Part of a small language model's weights.
Size: 9 layers, width 512, vocabulary 8192.
Training: a variant of Adam for these matrices, 1529M tokens, 5833 steps.
Each number is 128 + 24 x the weight over its row's rms, rounded and kept within 0 to 255. Layers, rows and columns count from 0. The size above them is the row's rms in percent of the matrix's.

# layer 2 attention output (transposed), 512x512, rms 0.0246, rows 275-301, columns 0-127
size [ 90  92  91  90  94  87  96  97  90  94  86  88  87  91 100  90  89  93  96  94  96  88  91  90  94  92  88]
[[132 150 131 122 125 118 137 154 116 140 173 162 161  94 116 167  60 122 155 139 165  74 120 114 149 125 119 113 131 127 127 167 179 114 129 106 157 154 141 141 120 121 139 116 115 163 104 117 179 157 138 129 122 117 180 116 125 121 115 101 116 185 143 122 142 101 139 131 130 114 128 139 115 114 131 112 115 117 110 118 161  96 151  83 115 107 131 147 135 121 122 104 120 100 133 129 116 126 148 101 127  99 130 101 117 130 116 142 122 106 177 124 120  94 106 129 134 185 143 126 155 109 125 134 168 141 128  95]
 [114 106 138 149 164 142 111  79 134 105 104 119 127 114  96 134 136 137 124 175 138 118 163  71 119 155 142 101 148 123 137 142 122 159 102 127  61 183 175 168 125 159  68 103 128 136  92 111 168 101 150 102 101 147 127  98 117 118 102 132 116 116 136 146  81 149  94 115 134 102 109 119 166 105  93 150 148 138 108 107 154 105 109 123 153 127 118 149 100 105 102 106 150 128 128 111  89 161 115  79 128 111 110 148 125 136 122 119 150 119 160 101 156 143 153 119 142 108 134 132 146 153 120 123 134 158 116 115]
 [178  93 124 103 138 136 140 106  92 124 175  86 150 121 147  86 103 149 141 113 138 126 133 106 140 105 132  74 145 129 120 151 131 125 115 160 115 138 126 134 125 149 123 139 132 154 164 114 160 151 155 130 125 100 116 122 110 100  92 136 140  91 115 120 130 171 140 108 170 105 114  62 172 166 138 139 104 104 131 158 164 115  99  77 127 150 147 165 134  90 148 134 126 115 116 129  34 119  75  93 155 112 139 132 137 135 132 104 133 112  64  95 102 138 129 152 156 168 114  92 129 128 128 135 129 145 108 108]
 [116 184 152 103 149 124 175 106 118 106 129 132  97 124 166  70 135 153 135 123 155 126 144 125 125 109 118 125 154 118 157 128  82 150 122 167 163 102 108 109 104  81 155 102 136 106 130 109 126 106 116  92 122 114 130 150 116 152 114 139 107 123 165 109 150 131  80  75 117 100 106 135 131 137 123  98 110 110  96 119 150 157 110 143 116  95 129 125 106 152 164 117 118 151 139 103 114 109 133 186  99  98 115  87 129 148 126 142 106 116 123 174 132 118  88 121 131 100  95 145  85 170 120 115 125 157 134 133]
 [151 149  89  91 144 117 143 128 120 116 196 146 145 136 152 120 142  99 106 150 105 119 126 101 115 117 106 186 104 120 147 174 113 102  93 160 113 131 137 121 123 147 124 131 130 140 134  89  96 116  86 162 148 131 185  62 100 134  88 136 147 130 121 166 141 126 142  89 113 108 128 125 170 126 103 105 135 111 124 111 183 146 138  97 175  53 135 138 146 129 127 138  89 149 135 171 123 157 112  92  95  87 140 143 145  85 126 104 105 156 128 137 147 146  91 115 106 165 102 131  98 125 142 153 150 162 154 117]
 [140 155 115 127 126 106 123  86 146 119 103 108 121 172 118 108 166 128 160 148 117  93 131  88 110 128 155 135 165 148 181 112 122 168 162 144 122 109 144 109 132  94 104 111 138 121 124 106 123 137 150 171 112 139 136 105 112 166 160 101 129  89 143 133 151 173 142  75 133 110 118 107 137 130 159 107 150 105 117 129 118 142  92 131 106 183 109 192 122 122 128 148 131 115 104 136 129  74 127 144 131 157 166 182  87 140 146  93 118 113  94 141 124 107 136 125 144 140 141 102 114 160 136 165  86 120  84 131]
 [131 139 113 168 116 127 117 135 135 146 100 141 166 163 102 142 115  96 155 118 146 103 158 113 165  81 162 130 115 167 117 137 198 130 115  98 139 121 118 119 129 122 134 142 164 131  87 109 156 142 162 125 150  88 114 125 110  85 137 144 148 100 120 132 136 137 127 142 109 163 128 106 157 131 117 170 153 132 104 153 131 119 155 120 115  81 110 102 118 150 127 150 123 137 118 123 104 165 128 133 116 141 141 116  86 136 114 108 124 137 128 121 156  84 142 104 108 105 149 117  93 101 155 104 113 175  79 132]
 [141 124 134 167  93 126 131 108  99  95 111 129  99 105 142  91 140 174 154 131 146 145 120 127 120 107 151  98 139 101 110 107  90 137 135 167 173 140 148 131 116 136 117 137 147 145 119 132 155 142 138 106 125 189 125 106 126 125 122 107 120 114 113 137  91 120 113 146 122 118 103 102 144 140  91 117 143 136 144  94 119 183 117 115 154 183 113 159 112 128 123 134 157 150 127 107 189  82 146 109 126 142  99 126 131 126 118 110 150 128 119 177 105 117 157 140 134 109 117 108 126 156 146 122 104 154 121 131]
 [132 135  90 120  74 142 151 101 106 101 159 109 121 121 138 128 105 126 114 134 125 135 138 213  95 119 117 121 146 127 106 148 135  85 123 144 122 144 119 138 173 110 134 179 129 135 112 161 158 129 167 157 116 169 115 139 144 110 135 111 120 170 121 126 103 130 137 128 154 142 145 175 145 152  80 118 120 160 129 123 122 115 126  66 124 113 116  92 113 148 117 126  92 117 135 112  90 115 147 140 107  97 135 131 139 116  97 161  91 106 122 155 150  57 146 156 107 114  94  98  80 123  94 158 123 124 107 128]
 [119 138 160 125  98 104 116 118 168 105 142  82  93 110 125 147 111 138 134  80 112 150 116 130  95 148 109 157 132 104 154 134 140 114 159 121 122  82 159 130 162 131 120 149 146  83 126 127 130 105 155 133 136 126 141 129 105 145 138 125 128 120 146 116 165 114 119 172 119 155 117 157 159 115  62  49 143 158 129  93 142 155 116 135 145 149 102 149 105  98  99 147 129 174 123 122 124 104 140 129 108 117 114 107 128 125 109 110 115 151 170 125 167 165 122  83 113  87 139 111  86  93 116 150 107 123 128 135]
 [170  56 165 125 144 119 154 172 132 141 128 141 113 136 158 156 150 129 104 134  73  94  97 106 132 125 138 127 105 125 172  83 114 150 129 104 158 127 159 136 163 106 126 109 103 113 132 116 135 105  92 143 127 115 165 153 119 137 108 105 128 149 110 142 112 115 161 121  99 165  95 163 123 115 133  85 133 161 106 106  83 134 147 123 116 168 129 156  93 153 157 107 154 109 112 160 177 145 133 144 146 140 129 157 126 125 158 118 170 149 103 140 123 141 154  92 130 132 122 137 122 116 110 168 130  82 133 119]
 [139 183 158 155 134 154  79  82 158  87 172 108 153 145 106 146 131 125 126 128 118 133 119 103 147 118 138 123 142 127 123 122  61 159 119  98 172 149 123 106 149 118 178 150 127 131 152 161 143  94  86 159 130 151  99 115 136 141 175 172 163 120  98 134 132 131 148 107  79  92 122 136 130 107 138 129 123 140 120 100  80 148 161  77 125 136 114  67  80 117 142 135 178 131 155 125 141 139 100 132 130 145 132 127 107 140 161 151 155  93  93 142  82 178 123 151  88 148  77 138 102 165 111 115 110  96  89 119]
 [141 124 108 145  89 143 134 156 170 113 141  88 152 114 157 121 118 155 112 124 162 118 144  67 134 134  54 140  99 111 142  99  90 134 145 122 112 137 163 124 151 151 136 106 146 159 106 102 169  99 137  81 111 104 131  96 121 114 132 122 114  88 126 119 144 122 135 130  94 143 144 112 115 119 102 116 140 168 117 142 131 142 120 106 157 128 122 116 126  97 127 126 105 136 134 129  88 119 176 150 131 105 105 112 127  96 100 163 110 140 160  91 159 128  99 151 130 143 120  98 117  87 121 127 112  82 138 126]
 [106 120  88 126 112 127 122 153 167 132 145  88 105 111 117 125 147 118 107 125 146 106 107 198 127 170 108 142 129  95  72 157 141 135  89 127 120 146 131 146 160 128 145 107 172 162  76 155  81 191 121  99 134 146 105  81 156  96 122 164 129 127 104 131 131 106 145 101 112 159 116 138  93  93 111 105 131 105  99 156 134 144 101  83 151 121 134 127 171 139  95 134  78 108 176 117 155 172 163 163 114 156 119 106 135 167 103 101 165 138  93 128 128 136 138 148 129 135  98 131 126 156 149 164 118 122 107 101]
 [154 106 159 103 134 146 109 134 141 101  90 165 115  91 129 128 102  95 159 137  94 139 118 171 126 159  82  84 132 121 113 134 167 107 140 140 118 120 114 165  91 131 142 137 185 139 192 147 132 151 140 138  82 133 115 165 144 108 128 154 103 159 140 134 109 141 151 110 149 144 104 142  92 147 150 170 129  91 141 128 125 118 103 100  71 130 127 127 146 127 124 148 136 117 130  97 125 123 115 132 167 115 154 140 114 140  84 138 147 123 131 102  87 116 158  96 130 131 188 131 140 157 106 135 121 106 135  90]
 [121 126 137  87  88 115 127 137 128 148 165 150 113 131 139 148 100 149 147 115 175 128 164 134  98  78 143 132 134 130 137 119 117 143 103 159  96 162 152 127 161 104 124 122 127  95 110 133 122 102 156 121 148 160 153 117 104 173 119 113 147 110 145 125  90 139 101 135 153 133 161 128 149 159  96 115 128 122 109 130 193 102 154 135 158 119 118 157 151 119 177  99 128 158 117 128 115 189 114  63 195 101 123  85 163 156  84 142 116 119 130 148 153  79 124 115 116 145 134 133 149 119 166  80 128 165 118 122]
 [175 176 146 156 149 134 101 142 125 144 160 147 165 137 124 117  83 130 171 121 105 146  91 105 127 140 106 109  69  86 107 144 158 114 122 129 146 146 107 144 132 151 154 186 134 122 117 158 132 103 107 164 143 135 125 117 116 121 128 154 148 139 136 127  81 145 150 114 146 164 158 136 147 132 174  77 141 123 139  77 117 107 128  63 114 125 163 133  98 134 110 148  86  98 133 140 121 126 157 104 149 157 119 126 101  84 165 149 143 105 139 146 113 167 169 106 165 184 157 117 139 159 149 147 158 153 109 115]
 [141  87 117  99  88 112 145 133  99 153 112 145 127 149 143 130 125 155 116 111 115 125 141 113 149 170 153 137 172 110 136 123  98 116 117 125 186 101 101 115 122 124 141  99 158 133 108 107 106 137  84  86 100  99 127  78 133 167 145 133  96 130 122 126  96 164 124 113 133 120 134 132 135 112 136  72 159 129  93 161 110 129 121 151 104 107 132 115 135 134 147 116 121 129 162 108 174 124 148 121 134 130 133 115  93 113 126 115 122 146 133 131 117 168  95 103 120 164 104 114 135 136 102 121 141 127 160 166]
 [162 107 104  87 142 144 124  94 109 164 199 152 159 136 158 161  95 163 121 121 125 124 163 150 120 116 139 142 126 103  97 164 125 112 143 123 109 171 132  79 132 116 130 142 123 153 128 127 117 117 134 125 166 130 142 166 133 131  79 110 124  85 122 130 154 128 107 106 137 141 132 128 131 150 155 141 150 121 144 175 109 128 124 119 122 130 145 110 134 146  77 113  93 125 137 156 108 111 144  95 104 168 141 109 155 100 123 122 115 138 158 142 101 124 117 120 132 121 140  88 173 111 120 126 148 119 175 144]
 [135 150 141 133 119  91  99 129 151 102 154 106 142 167 105 154 133 128 153 130 109 112 109  98 176 139 139  93 173 150 137 102 121 141 144 140 152 134 150 120 120 134 105 139 122 150 125 140 113 114  74 122 128 100 160 104 126 110 156 150 101 120 108 104 139 133 170 142 151 127 135 150 148 162 127 121 135 138 124 112 126 126 196 104 124 160  93 135 120 149 179 180 117 127 103 123 160 167 138  98 170 131 155 126 114 143 145 175 150  80 130 157 147 174 143  97 128 133 155 143 137  96  92 137  97  88 129 105]
 [150 130 145 165 126 139 176 153 162 121  61 156 114 133 121 105 133 124 156 141 122 131 119 165 150 149 134 154 168 139 132 140 105 129  63 127 135 102 129 176 127 126 163 124 171 108 151 144  93 101 103 132  90 132 154  95 159 118 145 110 100 119 136 157 135  85  98 139  94 146 146 138 102  92  93 138 114 132  78 123 109 151 110 145 123 121  97 127 122 151 159 137 110 149 142 119 161 120 139 140  89 153 124 117  95 173 119  71 115 144 147 105 125  95 119 163 162 144 117 134 107 127 142 169 111 143 117 122]
 [120 122 166 116 162 109 131 119 149 123 152 123 105 104 133 126 147 119 124 175 143 121 100 163  81 141 143 135 138  93 130  94 103 111 144 148  98 140 122 141 149  86 132 126 131 117 156 127 130 153  99 124 131 153  94 143 140 150 120  82 129 166  91 119 203 115  87 106 128 120 121 112 129 126 128 113 122 130  99 115  98 112 110 123 130 127 139 133 105 134  64 116 103 158 118 130 143 145 136 124 138 181 135 131 140 156 122 167 122 111 106  71 148 102 153 105 129 116 161 127 176 136 116 127  62 137 129 123]
 [163 141 150 131 135 137  96 109 139  98 145 114 149 160 116 129 141 137 141 196 122 140 123 111  87 157 171 135  95 113 138 152 107 114 133 109 114 144 128 179 106 130 174 128 164 160 131 111 130 111  95 164 157 164 149 105  94 180 172 107 133 124  74 146  81 166 164 114  88 111 133 130 121 140 144  98  82 140 112 162 120 144 172 137 139 131 131 161 148 164 113 100 138 141 153 136  87 144 137 110 119 138 116 155 152 132 132 122 157 147 110 147 111 150 118 146  94 130 114 106  81 139 151 131 132 122 126 153]
 [117 122 166 139 150 122 135 149 108  89  97 151 163 122 139 141 156 142 102 133  68 102  67 154 161 141 127 138 120  91 116 107 116 151 126 138 146 142  65 113 129 115 137 118 125  94 159  83 107 124 123 116 100 123 142 170 155  91 131 143 104 115 156 123  83 111 109 162 115 124 114 114 107 125 120  99 111 128 159 120  91 134 121 192  71 139 184  83 126 141 139  67 164  95 122 145 137  87 107 141 111 103 124 135 121 161 175 165 148  99 144 105 154 138 122 146 151 124 139  97 173 135  77 163 178 129 106 141]
 [ 88 134 123 156 150 136 130 151 162 117  96 140  98 151 119 145 136 128 121 139 130 137 106 193  92 140  99 120 154  92 119 158 144 148 141  73 123 163 107 132 145 135  92 121 121 137 117 127 117 139  96  99 101 126 126 134 125 150 125 123 114 168 140 172 116  91 126 158 110 150 113 127  96 108 122 117 115 138 124  82  80 137 126 157 110 127 148  99 133 116 110 161 121  99 137 148 174 108 150 165 105 127 116 102 132 111 113 158  93  91 140  89 132  55 169 164 108  98 136 137 166 141  88 132 105 104  75 127]
 [139 144 129  89 109 151 141  93 135 141 130 113  89  80 117 126  95  95  94 131 144 145 178 158 125  94 111 120 107 159 129 109 124  86  67 133 119 134 111 152 129 102  99 124 143 120 119 171 198 106 104 104  71 152 115 130 121 129  93 100 161 108 138 123 119 191 110  65 133 108 115 158 119 113 130  99 119 117 132 144 178 133 124 135 140 110 150 122  97  93 133  91 149 129 144  97 123 164 102 119 157 128 116 119 161 178  96 117 106 135 109 139 110 121 121 109 101 132  94 180 120 148 146 148 115 141 139 115]
 [110 125 169 140  95 129 138 116 120 139 131 120  95 115 109 175 105 145 106 169  97 148 149 140 108 139 149 196 135 109 115 144 108  96 124 145 182 141 154 157 153  67  97 125  95 152 157 165 126 148  70  97 108 137 136 118 130 165 114 107 117 156 158 135  93 120 116 128 185 129 148 127 109 128 163  99 126 123  99 141 143 157 165  95 143 128 109  97 131 122 138  97  99 110 128 147 118 104 133 100 125 138 106  90 154 163 113 117 153 138 144 161 149 179 163 122 129 131 120 159 149 125  73 125 178 114 154 117]]
# layer 2 attention value, 512x512, rms 0.0211, rows 276-302, columns 0-127
size [ 92  88  91  99  90  96  95  88  93  86  91  85  87  95  92  88  92  92  89  91  88  87  91  91  90  89  95]
[[131  88 115 100 156 137 156 135 115 157 157 127 106 107 110 118 118 151  99  89 125 136  82 147  96 127 115 113 118 118 137 120 134  80 112 138 161  64 145  70 138 107  92 108 111 133  91 150 116 163 110 152 146 130 144 149 108 150 134 126 138 139  95 107 154 120 137 143 116 147 120 162 106 118 132 152  87 117 139 118  78 130 182 159 119 143  97 203 150 124 178 126 114 160 124 110 137  97 164 138 139 160 109  95 104 125 121 158  84 122 171 151 117 103 120 144  99 159 164 105 154 126 147 126 125 132 112 144]
 [128 159 141 109 114 108  86 128 150 151  99 132 142 102 144 148 161 112 152 111 119 141 107  83 129 178 150 152  91  90 140 104 116 141 123  89 125  88 159 117 119 102 101 111 133 120  52 129 135 133 103 129 183 111 139 138 129 131 169 105 120 133 148 137 118 109 112 146  89  95 166 139  90 137  92 131 131 124 137 158  94 129 151 169 133 135 137 103 134 152 134 123 106 141 128 151 173  77 177 110 112 121  95 137 164 120 127  97 137 166 198 171 147 116 131 106 116  62 124  85 127 125 120 109 177  78 144 109]
 [116 134  82 123 117 115  98 182 136 152 127 140 111  89 123 129  82  91 134  91 128 119 160 131 115 117 181 104 118 133 108 122 127 108 100  96 116  97 158 118 137 185 146 111 142 161 136 164 140 130  87 186 143 164 152 112 157 117 159 136 139  93 119 109 135 105 161 162 139 118 125 144 117 142 165 147 125 151 112 134  49 117 129 116 169 167 152 127 130 106  73 133 131 101 121 179 157 113 170 157 114 154 132 146 118 118 144 156 175 134  71 133 136 165 124 142 112 137 161 154 160  88 133 110 102 124  95 119]
 [126 139 158 160  82 158  75 147  95 145 105 122 123 118 121 140  99 142 102 128 169 125 163 166 134 115 127 111 116 118 118 107 124 176 160 112 154 104 150  92  97 108 124 131 119 180 150 116 167 116 128  95 127 121 106 145 124 139 114 111 117 152 114  99 108 167 129 129  81 130 180 123 127 162 196 108 115 113 133 145 111 136 129  97  87 178  80 173 120 124 168 107 125 106 125 102 134  98 152 159 138 105 109 167 147 175 158 142 138 109  67 129 192 159 147 154 147  78 151 110 114 112 112 141 170 115  92 155]
 [ 99  61 140 161 169 125  68 177 123 108 166 160 143 116 141 149  95 126 138 107 153 151  99 161 146 150 127 148 102 124 125 138 128  60 112 102 148 149 112  75 138 134 130  91 123 124 106 138 184 106 104 150 159 131  90 114 154 132 119 161 119 112 122  90 134  97 119 181  87 125 130 144 101 114 126 170  87 118 132 140 112 131  90 156 181 117 127 100 127 143  86  99 124 124 128 133 151 137 118 116 128 114 117 170 112 161 135 132  96 146 129 101 123 118  98 168 176 152 126 153 133 115 143 159 171 114 189 153]
 [125 167 163 149 140 133 151 111 136 116 119 127  89 122 140 118  99 124 106 130 140 134 101 107 114 161 118 185 119 151 139 132 134 105 104 147  67 124 143 155 174 145 143  99 122  90 159 132  98 117 107 127 124 150  83  86 149 142 180 139 106 133 135 115 137 134 146 111 118 118 117 141  91 117 120 103 105 112 145 108  97 120 141  93 103 162 111 170 156 145 126  97 141 133 145 137 124 129 107 164 125 141  90 162 153 106 120 122 110 106 132 130 134 118 123 154 152 133  74 156 119  94 149 132 160 143 178 123]
 [110 135 112 108 133 133 133 127 139 146 126 155 161 159 135 191 161  82 102 147 148  85 163 123 125 120 120 164 138 120 156 120 124 126 111  80 135 132 110 144 127 103 106 115 119 137 118  99 155 157  74 115 125 144 173 106 110 154 117 118 142 118 114 122 140 131 133 128 137 121 141 166 103 131  88 156 141 133 173 140 122 127 120 125 141 118 128  74 130 122 188 157  82 112 125 180 146 156 150 132 118 103 196  72 112 110 122 130 119 139 131 140  78 118 101 140 132  70 127 132 115 123 103 108 115  91  80 109]
 [107 115 170 102 154 120 127 184 135 171 133 155 138 175 129 104 140 170 146 114 120 120 119  66 151 105 150 124 133 162 169  96 139 111 138 154 157  79 169 103 117 145 144 128 127 130 112 129 129 120 127 129 145  99 113 160 125 115 142 124 114 107 114 113 148 184 121 119 102 124 134 129 134 141 138  92 154 130 123 123 138 115 127 126 126 146 111 123 139  96 138 133 126 141 118 149 192 125  93 159 117 148 140 128 170 100 153 133 156 156 124 149 133 130 131  87 104 111 146  96 150 113 147  94  91 140 133 137]
 [143 112  90 120 152 136 143 146  76 128 119 147 140 146 120 135 141  87 115 141 162 142 124 136 142 149 181  95 110 118 142 121 142  64 116 127 157 171 107 119 127 114 128  95  77 146 136 118 117 167 125 132 163 134 122 147 119 121 131 125 108 112 117 126 116 123 127 115 126 135 105 141 132 139 199 146 146 138 117 148 131 132  77 133  97 120 122 115 115 148 176  87 120 156 150 166 124 152 142 116 149  97  96 115 126 109 118 123 114 122 109 162 102 102 105 160 133 136 110 143 135  62 144 122 104 153  51 150]
 [154 123 104  86 116 178 135  93  91 138 110 171 143 131 129 102 143 128 162 104 154 119 133  81 151 140  88 157  99  95 128 117 137 100 119 161 114 124 111 152  92 147 142 138 153 162 162 114 119 133 188 149 147 129 126  80  85 133 149 129 154 147 143 117 141 130 151 127  98 138 115 108 131 154  70 151 120 113 115 142 180 130 154 131 156  99 140 143 136  99 119 151  82 130 129  88 124 149 194 137 126 107  88 121 138 148 138  93 110  93  54 130 113 129 118 129 118  96 142 130 152 159 137 104 122 158 137 141]
 [127 130  93 136 108 132 184 150 148 132  72  83  86 151 118 151 127 106 144 136 102  85 150 149 109 175 133  92 140 162 114 123 154 144 142 110  61  87 109 130  61  98 110 118 153 124 121 106 117 109 140 130 110 128 132 148 132 107 105 122 124 104 154  95 116 154 111 175 146 124 101 130 102 166  66 114 112 135 149 160 152 107 139 152 137 140 104 173 209 165 124 113 115 147 130 147 155  76 148 125 119 109 137  92 145 124 131 145 112 120 165 136 128 134 141 133 144  81 174  95 172 157 114 135 120 124 152 127]
 [141 119 107 132 168 122 101  99 106 162  95 144 115 103  96 133 140 118 135 133 137 138 129 151  99 150 157 146 166 140 101 122 111 118 113 127 127 152  92 135 121 133 135 123 121 141 180 151 112 124 108 120 179 132 122 160  67 160  79 133 122 154 105 148 123 122 133 136 181 157 118 107 150 126 174 111 119 137 115 161 120 138  71 155  99 126 187 149 125  87 113 132 177 154 127 109 130  97 148 102  70 125 186 121 123 122 128 134 107 131 111 120 126  94 133 114 131 122 145 151 126 122 108 141 134 145 119 154]
 [163 100 125 116 152 120  93 138 157 126  94 143 103 118 161 134 140 166 108 169 129 125 143 109 141 122 158  63 148 140 157 113  91  83 187 125 129 145 137 102  92 109  97 152  86 114 125 118 146 114 110 143  82 109 146 145  97 161 133 114 122 141 158 156 151 154 117 169 114 112 137 122 154 134 148 132 120 122 131 128 173 122 143 162 106  84 119 134 127 109 110 121 201 150 141 152  92  98 103 127 104 107 132 166 134 120 129 120 127 131 111 115 159 115 128  98 128  97 165 119 135  89 128 137  84 105 151 154]
 [ 99 103 127 155 102 104 116  99 119 155 182 111 139 170 143 107 125 148 138 108  98 162 155 127 120 134 188 101 124 151 200 159 118 146  84 166 116 160 141 159 143 125 137 107  98  92  85 164 147 136 118 153 141 105 150  98 135 134 153 116 179 114 164 129 137 146 122 128 103 139 139 120 160 140 116  94 131 132 107 120 111 122 148 153 141 120 128  97 112 172  97 111  80 113 152 134 103 126 122  91 153 167 101 107 138 149 141 113 127 133 101 133 131  60 120 152  98 146 120 112 126 124 118 108 160 123 155 129]
 [114 148 134 137 162 136 147 138  93 116 163 121 146 117 101 117 152 138 161  98 102 126 109 162 104 161 112  83 119 116 121 139 151  95 146  92 129  75 146 118  81 134 144 150 143 102 137 110 120 173 118  70 127 106 147  88 132 116 154 139  91 142 104 134 171 117 158 144 119 156  84 134 129  85 131 122 127 107 145 150 115 127 165  97  94 142 155  88 128 146 110 198 135 146 113 139  88 136 163 152 106 107 114 169 118 129 131 133 106 123 128 121 141 157 131 155 106  91 150  94  92  64 117 122 159 145 156 128]
 [120 134  90 170 122 137 142 132 135 135 105 110 114 158 131 121 125 106  72 114 108  86 131 107 158 125 122 213 178 143 112 138  99 132 124 109 113 145 149 165  96  95 120 128 127 142  96 136 121 105 127 156 123 136 138 156 117 116  93 121 125 135 111 129 163 136 132 108 100 115 106 115 123 117 120 123 114 115 143 114  95 126 121 192 139 145  69 107 117 151 158  82 126 122 127 127 174 109  81 122 137 126 115 135 152 142 147 143 127 104  93 148 113 122 110 158  84  64 114 103 137 118  75  88 103 122 149 136]
 [168 136 132 180 143  91 108  60 138 130 124 109 120  83 110 139 102 116 135 155 177 139 114 112 124  70 124 177 108 139 120 145 107 118 150 169 122 105 171 139 171 100 170 142 129 141 151 137 142  90 154 132 142 125 120 183 127 107 130 118 160 142 147 157 144  77 133 104 147 141 157 143 119 118 113 158 120 123 127 155 158 138  69 154 176 145 151 122 143 130 136 108 128 149 121 102 142 136 132 129 139 147 120 168 162 123 131 141 164 116 103 136 122  95 134  83  67 144 159 132 145 146 142  97 136 175 123 119]
 [ 80 138 130 162  82 132 139 112 128 135  34 168 113 134 147 122 166 131 121 120 122 163 137  95 132 139 128 155 125 121 127 122 140 172 157 133 153 105 137 116 138 179 113 132 130 135 105 141 128 120  85  83 102  73 106 158 123 132 131 140 128 117 139 127 121 110 163 135 125 145 139 139 109 120 118 144 126 110  91 118 162 127 156 166 141 156 151  97 125  81 153 110 179 115 118 138 110  96 157  84 142 123 126 144 117 162 140 123 103 143  74 134 122 152 148 109 132  72  96 162 129 103 115 159 143 100 120 132]
 [120  95 124 134 107 140 136 153  86 160 175 132  91 137 116  90 108 103 140 118 115 121 158 138 129 161  68 130 107  66 135 146 143 182 146 101  89 123 123 148 107 150 171 151 137  89 115 138 122 117 125 167 178 142 108 183 137 154 141 130 120 151 129 142 111 133 130 134 113 164 127 122 131  90 108 119 105 142  79 116  94 133  81 130 159 147 137 154 164 144 105 119 132 135 144 123 113 131 138 147 109 142 117 117 153 161  94 146  87 140 145 107  90 141 143 112  82 130  91 104 142 136 126 172 147 167 114 139]
 [ 95 117 134 123 116 119  44 143  73 137 163 104 126 148 114 149 113 145 137 151 128 142 115 139 117 140  95  88  92 154 154 113 145 118 169 100 106 115 105 128 136  86  82 134 140 129  85 135 138 124 154 157 127 133 164 138  85 145 101 128 148 115 118 106 118 157 120 122 155 135 119 126 133 192 134 144 133 128 163 120 132 143 158 138 122 118 135 144 165 115 103 107 153 118 134 112 123 115 159 133 108 125 123 142 125 135  98 137 101  94 109 115  98 138 100  98 118 110 128 133 127 148 121 124 133 135 161 136]
 [ 93 130  77 142 179 111 115 143 126 167  97 123 126 162 112 107 128 133 134  96  94  96 121 140 127 131 151 150 155 164 142 143 133 126 109 116 132 110 212 135 123 161  77 160 125 140  99 137 169 145 133 113 109 163 159 125 143 114 144 138 126 124 167 142 134 113 159 134 117 132 142 120 120 120  98 140 179 148 164 101 133 152 145 186 128 100 127 101 158 124 148 142 106 131 111 147 124 115  98 141 125 104 103 121 128  68 177 128 125 142 118 116 157 173 112 150 152 148  76 166  99 109 135 148 143 108 158 120]
 [119 165 104 112 152 114 137 188 157 119  92 130  99  94 119 119 148 152  81 103 134  90 111 166 124  85 104 137 134 106 120 124 171 150  99 130  97 119  97  92 137 151  82 103 140  93 155 119 138 139 134 100 130 149 116 147 140  75  64 148 150 129 162 103 131 108 116 137 169 151 144 143 143 120 137 149 173 113 173  89 110 106 121 133  92 130 112 137 116 111 114 144 131  85 141 122 141 115 159 146 136 137 169 107 145 128 133 128 156  97 102 101 133 119 124 151 119 139 120 161 131 149 139 149 136  91 153 106]
 [123  99 143 136 141 140 158 170 151 143 116  85  94 147 154 133 107 112 173 136 167 131 182 133 121 106 161  96 173 135 152 115 102 106 115 111 138 136  98 111 142 124 140 165 160 125 114 132 164 167 164 105 117 118  77 103 141 103 126 142 116 102 148 147 108 146 129 118 129 140 176  92 149 157 154 160 145 147 125 122 147 105 119 101 140 123 102 114 147 112 120 130 107 114 120 102 154 152 164  68 138 116 165 102 140  94 107 102 135 133 123 101 132  86 152 110 146 177 115 124 118 136 145 120 128 139 164 121]
 [140 112 127 127 109 120 104 119 104 123 106 110 136 154 124 140 135 112 164 111 125 123 148 117 122 164 146 111 122 120 146 127 126 139 124 153 121  60 112 128 102 141 115 131  82  99 121 126 135 112 154 132 118 157 179 118  88 147  94 153 121 131 148 119 134 140 102 131 134 122 101 170 159 154  75 156 115 131 102 140 209 106 146 101 130 144 114 149 102  93 127 114 145 177 104 129 138 116 135 133 119 134 145 148 150 140 142 131 145 161 101 147 101 130 128 122 177 110 103 144 122  87 128 139 160 136 173 116]
 [159 138 123 158  93 104 133 123 175 114 150 125 149 138 110 138 167  62 140 131 108 140 124 110 122 141 165 109 168 102 119 144 145 124 125 129 109 137 182 179  83 117 134 116 131 140 153 146 113 195 180 167 132 116 169 168 142 117 162 114 154  99 133 126 116 134 124 191 118 133 119  83 143 143 123 168 129 112  88 112 161 122 125 118 108 161 132 118 136 134  88 154 177 136 138 151 139  77 209 137 133 144 139  85  61 142 148 140 165  86 120 108 117 111 122 126 113 137 102 125 126  83 110 118 149 137 152 116]
 [168 121 118 119 164 125 102 121 128  80 149 132 136 165 143 127 124 111 159 128 119 112  68 163 142 147 142  84 112 132 144 125 182 145 127 119  93  85 122 136 116 154 157 118 113  94 143 121 102  87 168 118 124 135 152 117 117  76 138 127 126 142 121 164 129 151 125 138 133 140 100 145 116 130  71 152 118 120 114  93  86 111 133 183  93 168 155 122 118 138  70 151 165 166 135 108 136 161 160 126 108 118 147 131 130 115 135 131 112 121  78 134  89 106 114 128 111 162 124 103 105 132 134 138  95 148 141 151]
 [ 58 122 138 112 138 116  80 102 156 138  96 129 111 161  98 142  99 109 143 173 158 106 124  74 117 139 120 131  83  95 138 119 107 105 151 143  61 156 100 155 140 116 112 134 147 153 140 107 163  92 143 151 129 140 102  90 129 152 158 109 136 127 148 149 123 121 153 128 182 141  95 155 107 131 154 139  82 130 134 133 116 131 101 128 135 153 108 121 116 107 101 147 110 116 111 113 101 112  75 103  97 146 152  99 101  81  81 102 159 142 144 145 101  81 112 141 115 126 130 148 101 131 139  88 100 110 134 113]]